config.yaml
n_layer: 16
d_model: 192
n_head: 3
n_kv_head: 3
head_dim: 64
d_mlp: 768
vocab_size: 2565
activation: "swiglu"
norm: "rmsnorm"
norm_place: "pre"
norm_eps: 1e-06
positions: "learned+rope"
rope_base: 9880.0
rope_fraction: 1.0
qk_norm: false
attn_scale: 0.125
bias: "qkv"
tie_embeddings: false
parallel_block: false
init: "normal"
init_std_qkv: 0.0361
init_std_o: 0.00636
init_std_up: 0.0361
init_std_down: 0.00319
optimizer: "muon"
lr: 0.00634
lr_mult_o: 3.0
beta1: 0.95
lr_head: 0.0136
grad_clip: 1.0
warmup_steps: 200
schedule: "wsd"
decay_fraction: 0.805
decay_shape: "linear"
final_lr_fraction: 0.0
batch_tokens: 65536
seq_len: 256
doc_mask: false
z_loss: 0.0001
train_tokens: 624800000
steps: 9534
dataset: "wikipedia_en"
Each number is 128 + 32 x the weight over the matrix's rms, rounded and kept within 0 to 255. Layers, rows and columns count from 0. Numbers have three digits each.

# layer 9 attention query, 192x192, rms 0.123, rows 0-144, columns 0-95
148116074223094118095063062107109148105147093147127152099063121106087101086137107164184097000112127071123105150063084243126145125103058073107162141071143119146169123129148125119148218158181112115207128165149096123059153154074146140207171080226148110123085133092246113191143160092217148122
142161109120075122149076114138061124157056184171092146146147169149133196149131138196138137147107134147104099139135153082171099058073166112142127131182138122119146162126084111133122125141084152137151210151185120179146096145129144040111080160116135128162104155144078163107177142166103026155
122117127080125129153079136109119181180109105139083131075134156105127150166140128092152136166099096094098196130185142107135117163128153087080170101124122099100126097132108093151110118102088174121099134099129163076106125090119212081124095196149107084184056155115174153149136154153131082123
078139155133095086125147203161057127157060110139161144196126109126132134143091138153102168183098179129035183098134148099144101109168175101121135165160111163034107105128128158178094117074093181030126175108192171212149126085117184114122129134098142136113159137131105161099105160140119116133
103104157041127157138163175082171118144161127125140084140108136160152155119093132101091145155129189154162103116157125074122140100131108145125151087104168126128119137114115133077164101140151092100118097087090068111125114132137128126133098115096104188138160159138088110145110151194111129112
126132104148128106172087140129109130086159112078128107125104136051131123097100115091148117058119106072168142087095153129102113162132161096082123129110138091171177187144159125093115107116139101145153095146124104081073166157153164181130164121200125148149172141107200162154126133106136103120
139097128148101169137099133128141100118166116159118163125082163183089162122139069148115164067115081162143094153171113106214179138100116098086116153111082120156205117131185055176108147152092080134130131103076095163148144109054075172142150086147160075109188153151136107103147115118140106176
149188204080196164162152166142117167153079146171121114119140141110120079117128127121107145180209085172115144117141152131060073109181158074109138179172142124048106153147129097090105096103115160111075130142118134132185161133141121133109144156135162088108113138121115112140149131115148101118
151099115077132115151115123129076153186119124121136109144102114108119159102105083096145098078135078121125136135121109120156133097121126126128125155154112064065177144107109143140096140085175131128111139184126109079160134136102109090117145104122152165157142075101161061106162170107125166073
079137174048170132105177094094139152214130099139155167153175119104071146124125149117128084165147150115129169124189146094123070098134144152065155149105149164092100171105093167116200099109117144161145148125081124155154124104143174193177076105129089167108104113080117110104121153209120136179
108085143078147122121112153155137092108176111105117145181115143133146136095139122119164127082079071134136164169101129147178060219146103169138124084096158074163125124116146144081154131151137055139097080062140137095051148156118158183099111088141145163143151160103187134130130122136149103186
158085173134161111108068109138143163177097159166116139148112139140126150081088105108213088072120115143169170115133124094169123097139078143082113112084148102174136191131139138100097072136146176135146083116090136124100146123103146192145114132118110093181101143083126073050168172159204148154
126109181159147144098184148133147090108176114131134133131056123159130105150116102064108158134130117138192181115141160116128082075182118196115117041041139097161102149153169175111127133134146137115117133092132076121106119187145062161098129065091155102147134144125122155098119108162169173091
105119115204162088132081145101083104133164146143129087135094128087093137115130080103159117106145156122207156109143109092112176146118156160102102090129139131136153114178170107123134129136181100120147109142101114097117118188078125208178177138129160129199159120158155120165158128120091126165
108099131149127163127148181114153072147108156097123191131169078161143147165149150090145196179162150172097185094171095173129175176155178150136114140141085133067127121124134176093109134116119118170166116141073111187181079111145093181113137147093087108133148114117108138135132134147118143135
112183100139151112159079197144189085082138171118146068159175112158050126103140127086208115096173109156162110113084155152143116154184111122084084053113126132105158159130102104134116151111135099115106053144160104110124157115088124105157082103156162201145127125166164115129135182079169133101
133074139132163135043140096072147095085098105101129123114145186105116138086127122068082165148088176110094129144147124119154126189159113161137126104168190138058155159080072126074111175141165129126120138098157116089200085131083081143122148129146156191117129156127111177078155161148117171124
148087111115180175075151121152102162099116125124064174177112084175110102146073141061141051111139085141076122182126055172145161154123094115152203106088049147217142153140116144019217182099138162077050129067105100158130102197195133155174134070135082182164105124095159158142137085065117094102
141156121096143118147140158102211150169202138086153092104144113098084139144128128131106114176076117117173169124129166141069063173130152156117141086065107149179131169129109096155103134123070134158124145121125057113144140126165145162108162155157150202121144128112112082154170138118131154180
191114100182148117157117079106101144105170158144095109145112142127111124122137026113131114135120091103178140132122103171072155129181075137134127154129171170153175121177147105132115168105131081168150084136125092088110146138129112140154139122161163181132149159128136155186115127114108154108
143125102124148091084114161107072130107078160105156074094126145066181174131130182129155141078140160128082146188111077143154137172078106110107111123138147103122150119122156128133067119148187144122134082111171108173131110152075149125134120143132133091204107142188174182131160137118104096186
182136070110084163094141141057088141154127145060116063087086142127161163107141113096066159112101158089112117147105070084170138182181100138141164121063154112149145121103166021113113105128113091154132184127139081157106140115106136174091185108111148079113070084087066142131130140158096087099
143190099084116089152172096163108145151165169138087116171071121182064149110155131185125098130144199136096065173095102143087147084141080110124110119135099110203188116135082076137173133135137115098149120193125075147150088174116104124137162142176100105146089086097131135105158137122117124144
098158149100182137125173143097093105129122156175125128172147091165135118143085173117186104163116136162112123087184162152112070150146127133164100106159152108111173039173126130146154126103174137172158133097120050123140114182171129155095107120154169133093136148154170200101081107134115096078
108105100103119146086126145142172199161099134108117084120126101177087154135162176161067082159098146167155151111156099151152115106186167162047091090098083082080119132120141161099060124149135086075109153102130142178168067179093158160138155095144094178145175096112118105110143177125167117146
110118080094093109141140170101146059145161099159093109078090150116114140182143130101192069155118140131126119108127088129118147083150121145115131143108117120139143134122091144215207124108095092070142103136113131169163151176127099076166157106153138133131146162094088111102129169131170136145
207146189146196109113176157089111060138116100163167151151136134120138088159129095103117113211127139099112152142156155067120139081126160109189142093172141105142129133106125050148089121107149145138074135114160157082133136158121087088025083101126132127134083189099064100112119098139102147150
159093169190146094184105188157187141064125151091097156128088059064109116120174075125084138168110102100147154066121099162110097135108119114075155126101109164196077152106145169203152149154092099169162071093150145117129139098106101094157138162122080135136216133096129181207121111093159171192
128095114196065185108100129143041130096052140157145107091150103142131117214122119102123172165121221164068146114069174178186103151117191105147104163136107161100134103104109105113146082118161139099165140140135166121117177108159085132138118120107102097058143084092122147117064081139105096148
072126104119144139109079117093108110125108138121154160100156122130127152136105176097188087149108123126091129157166109142126131171127166098115146196142111162091112157101116091088139165087062120133106179118112109113117110080110133059105189150076100108133091144167108110096089152103078185118
113132127129166140116133173089126121098140159152069138095097187131116117130144089154105145073140087132156210127127091132156103176131251187138107137154098145193169126139164142103141096110140147182137046112105113144132149129144109129204081148150097073118105127136148128155137133148133169123
177000143105098172156100114094164140163127057123114131102116129175100180162186071131120181145094107110189157173091058090155111111132141146153099092110039097196125182164126052134174142102178138078140138133128145058100116130115107206120160142135128121140146108133152112159158098129151183148
135104078179139135200212118137105159100121141136130089111232105123138120151143117111126100205154137155123070180034160164121095112105174194127123134141150128141115114128134179145203119119129083199130180129121133199151127111145112084217115089117108139096129163134147127112084146161131126102
188152096159057075086078109152137125143092127171195088131124116144137205139132116083163132143157100070087117127060116132119104100138039143083180124068063067100095107110130210195100169156114187134163132146190105095144146143134117120077147174127191128110160128145124158152129129200140157080
119162181074111175089086171156146082136126135208071128143099131087111115128143086173091061130099168096171155151040058104164129169155113124085181179139192151185097137164172184132105152151101083150137148149194200168142155101109132079114128116137176131159158102179090130091172096162069132112
139143138156019138090053104130179088095184082151120117080127117140119094085135169100162117123128170084117139140149149107108055076161110126142110137124167081117122111149075185106120063129140142123140118174131184166161161090102134140106186156151063082150072136141186133158129114169128157196
138147228157129130157088066103080090142144175144168111098110111122102106120118098092124100118147130143154118094098172133093182134151103154095153126144085146125091154172144113121143139070119120136151091137165134158119114142159129058078127137144152030151169180163147124114153198155132167135
096189062189154139099117116165093098100153151146128142180078118157126095142158053124091053179113167138139134171183126103103092146134166066156121141101144101105152195094079189130099108202075167158134152148082062083120164113109158115106135223146137170082148094115129055095124123142097148160
107098086140106121142130165093137181204152160079159098133067082118095144085172080129204187155228079137150118114119112158099141122084164142149056099138155160101180124189117115115170156087155137073148133120129146149147172105123146151119121100116153085125108141083124093054137113155118141154
120092145117153175139101124120129129068107155155145071108179134095155118205127109075155088161076125127118147066131055131101084109150069131171171148051138075088155109088112128153125130184119136159099122107142129137127051121125112086133114118125215073139085152141116151134123120113216068121
101131125112086198128097137092190149157149117115095123042091100140110154181139148152090115148133081144179134129174120119122139097123129161082150127106106117152157156130156130140219122166103132107066169129115064114162121132083145128162207169123159158188126141164153113146156123105084148169
110132162078091144128153106148091167139134168115171131197056142050068129046145122134105097059065133098125146100128094099186103136159133072092130145199135148120149159216091018130220133081134153197108133151140198146119098172136110148117070154150141121102137100127131143079114129151151152085
131110147140121072143115150083124175175136153094087075159183183106166111140156126150118096123115111124095083053132161123087140140124103169111134155122090112171210132134096153059170255097096139172119102118115130105150113208126101143086139186071158116126199132109104112113117071151133137141
071123179179100120090119175130100134126136082180123132148142137094116110173122086125078067122123139223110105143144126079182126160139081062132159111083092104125183150102132120152129136116206128081167061142103108096097178106118064137076099110169139153190141125133140146067115153122192100123
147127182096154091131081159095073095117182113091204103125224155135070182140123142094151183109190064137102207111103134131135147109125133169125141174145107149078091100156135105116134140113105112098047161098165138158181134163087091121132117035145128112177139169172094082104160111076119123106
065133183086090117117130130189100072054129112108135099118154125112206176149144113142088113084083163108158131140064056137122107157099124168089138163094064159155125190119094106161102068113146108099122146082134062087153166166108140106126132143111123086118131061168139123167138131086136134127
126092150160127138153074095151079068103159157132087134161136116021093106153119122173066207094114148096141130149166131148120102170128100124132144179115115115111141148142131165125123108120154076161124179124105105145096156163119169166127205160136113112067115143083139156077086129113187079175
099141111051125161098077142160101128189068123124189166102096175087067094140104134134101153160072128082111104102144186008203159095132132135111076147126142111087146130143156141050112124156104178074175114146109127100107087167128128138118116137118106129131143158077098161136136127143161203095
046110132104084114137128105089194044148124095126086163094160203118136181121048113140170159141098140119191076079091175130132097131216080114105103079175230055127137136085170080104098114118099128062111108178158146091147104121098189134163110205143118091157149166172085123105161097157141124112
055151157136153146162161142142124091087096088123120119143157083071140121150167160088155073095109172095123123116156171126130088186116120125135134108176035137147161117086197103122119146068130100123144116082164130092108125194124109150091138103113117128115115159179102123186130157070111175105
181092160138169117056135162150212116124172130061138101115162161125134173141089136188149134150116109136130047182129135135123118106118173189098130103160088107084155137077128148110165116171057097187090145157106095158088140098154098141053142125053096115122110142098112123181107095135097156138
190112137139121129110121090119143107135079198088116097125136135104072105121099155087084170164099167128088115110119132184153194137100091095147154114120116139174072066134150128116148090121149181161178096159169149124109134101169110141156188102080063079129147167169117131110150147104095128169
123219139102181120196139113150184156099112200115218072123129169133109143135129152156151053137204156125136116157132128144048175079089150098126094121169121194082128165126088139071128130122115182151100158160134151133130089141191069094134117186134149134146070179159099117153126053122151091100
135087115148159065108182128056144151114141128070153104126095193058121129073126136114157142159114103103126080149069098087227118154143126144178144179090203176141166168153159153161114090132152110139138136133075092124152192171116096134119120078136144108098164143099099125113178138133211126169
198136096128110134136107118126151074132121104103117157147127140057115113197101159118114144101167138135144142174164163085066158143091084179172160164172119131118150166100197173114146014109157121175175197074164150117140148118128117125085145159146140133205088050148113184172100159098127116181
169170125097136106160090139112106163114097161157093103121149132100089146059091123138116152099152183134127152130108140209181147170111194117095105132130101082146106116167079077109138135082139079110140096113133165149138167084125138115131099141116164086115156111128151127168086127128147117052
150145176146072176164136119127140118104114123165165100138160175082110090084131123086112103129156157183116103149105124150134112112186159094114110187097118170067129139111124146134149130137133108110106127155157088129137100123152090188114148129124116198096143114072118203089172139078092171074
111135033085116111087151111144191105132164166189111123103101139123127126108099152127196154117044121113113089072122146091107149129149130069079129147185177104194132114137158188113141092109165077174131200095080105078129185090187094091170193110125184118126145129123111162111107209097086057113
112159049132161119094112126153090120054071110098156145192165111107130161113150118086097167116125163136111136125146148121099130113036149127087156051129098111106133187146157053147116112155055172112150107141092053107115182120132137175133147126106141152129147104136093157056106133111093085130
171193043092114142125142136184150127067122115102077105171133108126171096034077099157192132134154149126132188042090080103136116104031114163162095141159148143140124090126098191103133128101165037124104124191164150157155112121120109101095164112096101082110103109155128107107159111128118133133
162058146128106153131133194139123123118116121162102144183120145160102143082116148079183161069094203132170090131213078149138213146146144083104146092062126114135107126100060114175098150125130077116114108098101119125137108147140113108157094151107139133137143141156189136083157123144133131130
143114173095122086175101090159108087187100092135106100178144091137092219067116140140080124125107156086093112182161158136142089107093133130087126138105110168168114111177122152152114140120114153191165097141074115150167193072114021213194172130167138102142139099148145162124092088133112101124
147109102102170110148117079116123039132099176136079143131111143138126126116100171014143162108211120132186124041153154146158137167155143128102132054123148182179100104123170153075161083140079138108106144150101102142151212135107123136103142084146148153118135129129183143115106109129112156116
099073163152175155068110061135147181099146145096121123102119153100160061092114073153184190162134105127106135099081112091146096093120086009097140192087134203110158162132155117121129114080120203149140154149170133099114088073135175164091140196167119150143139116182161202126106099090108136167
000083138093024166137206207152179094172174173146178174164095079148137122040120133131186100156111105175196188121127175140092153143125124140137110113089210223118134206192193184116150134159119090087207200093135119087079199106116132153096166150069081152150184167109117187134053083141058124165
073088143175142096141101146158255000161210145120074208093152068110074105111085084179131181068197096181174091072235146117143175103099117094219045144077152109191171223174110093069191160229129109114177081143077127133044089105090123140188088123094030062107096107141106118087076116120105090093
158139141139075166129117145117103163141099124140215075039163129139103103105163158098106186199095146174146135075127112121126054116104167157110166172189159104094093101161135177172025149159164176142154126161142154106178151085113195079104204193113170085124100137085116115119166106177124084123
103168098205096159129112201133217063136160139127137153158091088137047158134094149133110146118114146185187102093113170146131163118108182113082082064060111192113118170189147156178145140150057155067193104092141115101105091103132101116097077065057066154112123090207077202127052111167136058103
168094095086058114111072161140184141130153173160116140112154127145083168088117163156112192107106169158104148164143079075105137126121111149138142074103135105169123096138180103113149111171114131128105140154095178066129130126130178137172129100103103127140158141124140128086135136123101085120
129101164116213063208160117105087126084153088094152070111078096127109098148090104144114135206099107074115059167121144147116111152192107168137151208119116107169086110117144202123093152127141197162071077169132157116170152168127058071128104154165131176168061181126160099136143166125124128133
109172161121085131103144072172086164107078138140164171142174119097145211216159131094124130172136114055069120128156134071116140165149083098188124141132149121047149184092126140107072115095154144198099092152153132156087135095189167169155192188139133101108112106062164141123107125139138130162
124134067058095163131110167084117131111055139173136162120207137142062120112199185179137090091136064180091161117212065049165114107147138175128092034131114105094171130126148150109075095123121176069170120124146168058111104133030175152101109118044138094063088098166103176069102090138160093130
135150120147178104112162142122076170171130168085114130101133161081114122072105113078151162166099140055086139149119174132144096156140103177090147173133159129138133168132150135192148096115156139121073055143096141136183187092115149117181135101199119184139122203085091104181169065163173124096
092060121113109156134170186082072177103120105106121098021110156161098143135150130171110111141107127170122106095153077180085137119131112138123176131178131090117091060171131176153121127142137195126128140077137128109129162112097135138148175175116138119071078099143117123136106118169150086147
094148137105098131122131120114107126061160174052128120117101118159195152165106144083154054103147106077141102203097162193100103145166087120139171174120160101107133142148126123169121135104128100145067137101120085128129119157098071125198159105152108192210179173101143108179184144110153175164
109110173130084143141174090135107174151135124059192112125132079170116099153142102129116085152167144133078194140084095111113151160166126144158122178167145082117135065158148125060089164091111151152134168099127149173162118119179102141068091118170103120168088127125154083168132168185133080142
071099196106098114118141110115111113184103131150170127123174141095146158107164161080154114120114114140125090116114086124142105120095129099108060119190148136144155149120131151110133112131108154125158161102146188137088152153129147133087153115075131119067144139112127109114109157124123141117
141113122129137109138165170156247150107119147111091140142177149097121138120140162099141147082114100127147116134125128114106137119127180144080116129110094143121150184064137119187146118106079150067139128115099117063117122103132130146145093106069120135115126107090111082114126114116118157159
078155151093105076114142144114086146086144120077165084117143108112108156143078040124101107159137105089171161110101228128142108155160131154121167130154193122163153180152159199152106162163146094176081138185114123148124131153178065143119102100152186164124126127097163119185127152125165094148
121090153103158159143177111133133151101130099096165166153098181141131117159167139113106139151149139126158162111092076125155118130095054096123115122136135119101109151127095132110160139158155130096121149068180120165163131129093101157134131109077146109089053130118118144119082180119160152161
151109180146129123083143145124083118096143119157133156113085165097106165142099117103108141118132124144142148098129119092092173119177119170084152127122181094127126130177118117200087147107101144097107132137088119129140137128094122080108101154134161144152178152149114064098140128134165133148
098143186157109154157184083163092101159105148132127116136137133178117115162130077132164121110125122088113117141129140192140118129155115134170166170156100114104164132155104110140137115142186091146151105152079137199123173125164053151109115127145128119131087176190171128112096146123132084141
174130066110119111118126144104183120163087192184094114154158122130109130178126190122119150120128125172154119120178173154161119123100163119103195086051120193128075149103163124133090126178080139095151152125080120093099158102092130068162148101081114130109146129160144189075194100108149136150
097128122128174136138115147052113092092146128162117067186110165121179177097094091100126062156101072089177129144122163116122100112145053120097127145082133115155151142086151133150133110073154078104131097124107073171097135176126170129127112078137077124211159142096095124117148135104134152133
141174099176134109151158144130164100187122116105134132085148111071100120084119096111082117090082084166108091132166085126125098091143114130111117105126154148115132132097082140131136117083093159157147134131107130095124146089167140096133110036096101131158124149116103114134110179125117157154
137118151103165140132099106157073105075129173138147123106101121065120148105109159137122146097172143155137157148134170132144160132104201134106129144123133117123136132118146171159126121086123107110146153194112165125145104134098111164134150117110145109070143141141110166162189112107112174146
149112143171150132137141125144130086130181119177100102171175120118166149156127117099123112113146223157187062186075152155149170114209107165186099125131148097113118149148117129132118136106134099163134111121111094065121139170079137151116120116152110146184130114131122107080136121138124151123
132088071151075168146113134122127164156180102108182094100138116122115120111094173115149111150187107134113116141129100132135117096131122174139158169123128196083097133147150122110154148165138124114126135133127156091169158108114126144097118146149149101107092121189111154128099115129099135094
100150103172087158091100104099197075120123085179107156133132104129134109086086126164148130106089028128105182103181152142087077087136205128137143132169134137109145145102158185113141137143125194137137130070123151134097132092105128105133133178100102119097162139136085163135123116144166098130
123125073127096123102177142126145120180151188139120128174123124057113115080142120160137150107169129161158147089117184114174113148075089150123096114140102167143148140100135089163091145036119112034149053129113105087106040110111137119140130113066104157125184120145129145137165136107126152113
134082137113125099163155103099131132112098156116151111112137122114149118100182171095052162166077152135137182138128095137170144097133152157084138129131125126178098135108104128212137140125120166114135125121111118121132092148120094144151110143123128139161105120110139143157104146153074129114
124117152128128106119139116152098118114109158167156120108160139145105116123109165103111145107146131105059179087106166117116101168162202094136128141121144117118097140083122154113143121088144162115078146187124145153148149115158066150139130154178124106124175119134092109137148115110108198104
163142197155138135103127087170135102143109108146171101132062120130096140145166148161135078144142119147119172121094200105157153128171170108159115130165135121126165117126107161159137152104121129149177130149119123190115080119139180128130189141122112100142120094198168132153084117099129106152
099133133096153140146157178168186100186136145091074183147161168154158120148102157129164121141169112125106197108119088097079135113082133132154091131150163179050097172150106120117135147153107126074141094145107171103163104075106110118114164110103168092120088140093107134158142159113122176157
107077141140104156153154102129152156190119110141151089181160149170137161150157075148134060134124097150155123070137077104146134133121110125131150100100156146111110043087136141159177100115150122095150148111174184116127218069152122179139120108167103186163103149133134129135117114129154074158
116128114105081176105145127093148110121107165169148071123090136098116117100166095158153134127132115182152130118090132146146088054140179185114110134126125131144117134135112130076118162103105085098162168144128107078113100130144151147098122143111101090099105128138099161141118090090132078069
118107099152107142128089186112177109127087170133149123135131128136161149021115146116144167101103124167146157154162154103203046173196148135156155101116156139147163122157146151147145093115127160119130130128128083087159152104127079139117081118109157133116138112163108128106149106150063136119
153140209131182099107156163112130111147171139128119091131118092109114157119132125054180108152101116126124133147097147125144102175079197159184159142135064095084085121122133137159106149130102125167088114140087119131140127110126133126140124139150160159197154147195123116167112138089160164114
146089184122159079172104131084151156131159129123179084091133128127132093146106087058116119154107143115087123103098123074166125145160113098154155123129179084119091129100142131105110197108149117146079125124127066147135083131123119119160159138143149144167154179106109095131145202158095135174
130127154111151136114132149168134106170118163094091106131129115077133148115110132121130109150135129135157105122086125160127140148120109183079093155144145132116121115100154147092136129093151137091087115161107103113119101125113096136151185082126136179131153129126143139105139089115146143139
181135117139171119180131152142159107099146139175131121136202157150104129097206110096118185140108142153148182103137118146123116181150108117120120091158129124145106092124117147133163160152119123092103127173111132088153155127128143108153112099125149161126078104136199112149180156143126166102
108117185156128106122115130075142135145137148136148124114074093160091153123132159159177146160070114147080132151138198154124126125111187071156163106146076160105131116105072123153073133138126116137103155128118164142164172086149155123163143102172127097145121096116079132135131167142164158140
153128107111132098128202151092139151165106112113134151131163121148151146109111162113124119098146119119062163124159147143080071083074169134150068087086147121165124149126100146132090141090114132125172113115157115178163154117147114146167085107082202136173136087144104118088137109134040148167
070129124217136165152159126090116113160174127178110120151139112133097177113105132088133110167094149162090122186097083185088132108117085173102129151086181109120098072132113170105096127128119168104145073130126112172119144130164136088136147155140139145136099118145170123128142150141138170127
132132118131170092060150145153141141086131119109140118126169104119113137117125142112121143131136136115132194147094132185134124097138080176117197091107169162151166159142096114045107119151100128159176180126159099177166094116156095143107119104122118185120123130096141126117139123080142110101
149076084099104127104111130192144096084157134128189114139120095121108151116071190165173137189064068084074173129043127113144119122159169157094147094167132142168156155105132199156087068146057185121151173151179157059140093090123163190069145088134106140139123160136129140136143123201142166097
131091089151141153096139135116139161067118175119140137158162116126066159164113104117139118057135225151111030152080108079158154077114136114112121119147146129178151155157133146162116146138105105145117130093131101093152094093113110166137167132111066090160092084177144136094125141138146153140
163094155130222153118055106100146142113110110136106129105109100130147104148142150135141096172159096099167096142086112134082094091153168152110130185146151203172134137141139172092182190077112193141133149144166119098150105053090131060166052103167130083154069117167117135129125194115113096139
168117096183147141084072115187131118149151098113118108101086134112212150145119140173099149174150151177150130134088083127084075114104139116127133181112127127128065137068119100116123151162119086108087158121097094143141087144126120144134099163118117144169162135143093150134117149119135120086
153153111143155149126162087127026139100138146136087150140127096101129111126124152123157159106102150109096165178133160152165125096176138116186123120136139093129118129156150118154132164120165173141150107131130116158119093174122153184152093113156152158120134142148185178094123130068094138147
108133124130121161089085159084162162135128099111097152077118168117087133048118145155100117119165087167133149101123101116195127109109153098094118101117136161076097107102163128128153118146077132131163146130155156134097161158097176122081113076128127150084119123201118140064119093136064153144
147146060118089107119135083143199170074117141125090154119121159089070139157075184157111075097140121128102125061148136174099154130138173143151121156111159122139156134143154164141135153036151141146092192157133064152150163103155081117115125133122131129158137152128121118129104124145112131105
154148106165119119120073076104110114120144128070165097172103089119128154120110097070090108078125132092121081066165069144111110123137045170145172123149137159124122118099127125169169073087123143187105086106067097093112127184173056122117052133124121133130105184185143085159163135064111149165
156164102133127145146181094106097107082093136094143135178122120110151121106161128137128146074161184083065152164145151092055112161119097142128147166157167098110163121144130135110164094106155170097062085145136100146084126145160139174126146135169147142145123134102087170118159127169080110134
121100130070115095088131124127089131111070101109119156122136111159136094137132097138099103108133104178133138113092124098093149085147104126110107148111120145086119125187179163148128129114139126173153162091169116112149105111126103105098122145126101128141127134126226158125158139103151175149
166100153169125136114164191187189160131069120072086138120156130110130109087138146124161115130131191177121124057111092149149094052123186071106135130140124170062148135140117141159083109091133183128133154108172126145194138134138210122109118074086136080128091113140105186105123122105062123137
118101137136135118120113161121153109135167167175137160185125116080111087124127077149139116144134116147150116116118101117165114099131156129114136151151212166122137120137109079198085078176089083104143139117115158154147096173153154105124108152103107124145205163109128144109099091108133103168
149167140152151097100143121154101173117106099101162105142100131135108127129180110117098103078119141180127180154147147127138213150127099149079128109201203144100129128066115156156126127118125132149144141111156153095144133127117116107100112054147123140174100056133192135086093119100134129138
107161100152116161080137114101111133164134099158174130137103130155115059135124167129097114126172141129157150122106117144106126141141146130147125130170143098136188146184138179153130140177157179109124155128139148154132099064168155091143151111141159165156087100135173129145108137111176127156
174078147130168135100117120133088108067152123089126116194079125134145149142175134116133107107176167120125119122132196173106077189168176113157203093098082084135076176103184078183103145097128147124107162105127140137115123107146071156170087166164165119096077157095185095178126069086176159148
119126116094140127169166085160126120087145132138100156173141154163073108041089048087145175148088065216169152182099154113080145129103155073136116103121110147147134177173112135147119124104166112097129148117173144075107145137130190116091120143145103089078166141096135204137111098105070140168
120160177078087120166142114201160109083133124095102133158112157095148126107064097152139210129105131097114126133117153098154103178167098141112133158170113157150075102117108106181122128123180098197108126118099090097162158151181118119127137123175116169102167082080190147156147124113137147143
121147118093092127198131128129178147131132038131112144128137147133190053163077200125125173112051228125161073100099184144106075099093105094107153121134175094062150180143154132164165146119109122141123122102129158076180115135102155196119115144132130140110141145136116155115148124031126127148
140166108143086152114129121123081138140088191153152163111164087102092161098130143098151120085103191108113048109157066129158095150118141120116124051160138160104161118134094131114197134100115129082153181158096096175099138178126083096128107065105117109123093089140132206063044147177113122169
121162110120125108158121141113128183125143114144126095172122073100122177165138061087119174180139168122132078145142207112119137151159115193165099127104145187069105098089132127129102081114107135140133107171122159096106159182151146121132117111154114115068123179098125166120068098068121158134
108127183099133079079145154143177130187133129192129151148101148139094154109173143171102121132090120116202155181094116098117142094126136160099133094118132122109122167119163104146110139043129130116095107147172167133108147109109146088111130124122084093136091142180163120134135088115125173144
098124225129125140108089109108130200160102118097171156136107122099164105178148148146091150140119151168062129104143129159108094141079131187162112101154134138122150078145116130104080130165151131137094103142181111153143129109108146105091183122099153142143120146136093153103105123166094123104
110124145129099100121155122126154150134131063121085090105081137140128145095133104138077148075160115125101143186120114108120086142153139160143160176201199089151128106190111166127085075154116129134055107116103120160136133139117198182177119148161127095172064133125119100153082160143141086127
182190102150143075142104109202143117192148173068099083150105108105161108134118101109090135118205174121140047210122080180135125066126125101161181100108175141067083146188086070150127137143082104168155153131115173111147115150162133116072109167095117109063126147101177133141114125111061093102
156126107084112132147088115130065164124105085110126093156139149121133121053154162131120124131212070119125120174149098128163102138101171129069130079111184134167128172147112217126081171161084137135184118118200109121145186128143183034084159150107146131113145145177152150104178075142124089089
122135107152124133099132063112052130140135128127155048153161113098150166108147116102082172135059102091128064171134106099159120117117074137118107062146092133122130211126105130151141085107134133187143140134124160135085120117162139113170081153144160146103048169069140145116186121131142059102
143109049114155159119084154097107175134137104161080144134117133151125101064105118137138122129091137150134099104093118138207074152139157097079148111150119103130148137140155161123103124123144116075119177095135183108169108149068113087140102043132163119166178126148127134120105086114119109094
124147130088148145177114167081148149111173114126069170048135110153130131144160102104145185177117098121149141105135120081090084133110108167128153049144048081168137128124127112136100134126159132126098103105108201136196110132074184193107132064149117101090082089142147102161139091163177132123
157128142105133165094071157154176119125153149155092139115101124150123086134120177121161136121144119181160172145092130132096158085134141113158130098088132130182140118148121131132173157119135136062154163173137090143108137109090141107096140102071164163105132052154067150145137168111136137108
186112115157133129092106179144148168152096126137111170060125154122122114082117162198133088106084137183083112091170130133107098110095194092109109148129161132139112112131150209120150153152065151112160153103157080158132109144071091111134161109114085140169184113175119170087104128122149143107
108120157110144090174184168122160084117092168114140139111131120107120142126150139141146118149105131119150200106150122149114198139088165204142057159105167171127102087117124168118150127100103172060133085155141081107143156138162117153111148111142142114148159103142100135127138139152128159169
152130070119176105135127122152133161144097164122106127079152137160117086081184202153127126126161135138111146117162205100122108126101124152129123108119164117180099130114133072151104134166125093060138133134131188104151188113108183073108097151118106111111103126193139086117150095127163088097
112112141120114146106175104148115096155096138172155140155156086100120122054210148140163119110108149135103108147120068157133078123127111227164119110147135147117108149122162183103142126138143140127100110114119039094076162129071142111174111178055159124146150120159089140134162110126150094163
082131133122132092122130133121111099059129108107157131162122132109122180136067103097142078122144071128153060154104116128134135154130129112102085163145108054077114146117126120149090100145136096159133091122134097102105150186159065104103093197131186172156148157105140112167174122128076126192
115168113127162141140096098154069178123159092117133158091109086157177164179190124111139127163122139124136101136133113105154109179155097131175104120171062110149125148140106114144098138134170150251122135091140176141122156119171172184117117152175155125077091119096160098128131146148180093137
058126141133111123163154203136180149123142190121109159174076127120116138163133172138143092142170186142118167152087112189119143121098215123147053124088115160091083052154095114166160158140117172110128162141166172088191080208153249105137101117143152132170122140175095161170129214134128148126
146196196138133126139095085143136124088165126122171147158139110125154144166143096095093126111156114090172097154113154134117188125184135213132110134159141126157175177162132099132129154089148102168134095135123158139140083159200129128057152162155152156098170104140149123137083155114146105130
149126096169135095155130117093150121095079146142064157073100091088147127123169127094194136123201127139091094158163178190137133161110181042139150091101180114127118105128127140101100113032131138121149101118090096121133143136150160092161194153129115130086099155093143102133128113147187121097
136119075180099130103133103083125127147104129141131125129156103118093102139111093141121157125185133157097107213140132063190083103129178145138116156134125110138164142096079132142094133070134191101152146162088101101150101067113163136211151114101188123143123141102063153136144158146154092114
138118123090135116095096161146139139151093104159118154147115083141097124114074217138177120093175119169094097107143099122136126128186192089119152095167161144115129104142131092112137120110113129113112125116153078142149140082096107046164089103101137127099111138093119157106110096110161115113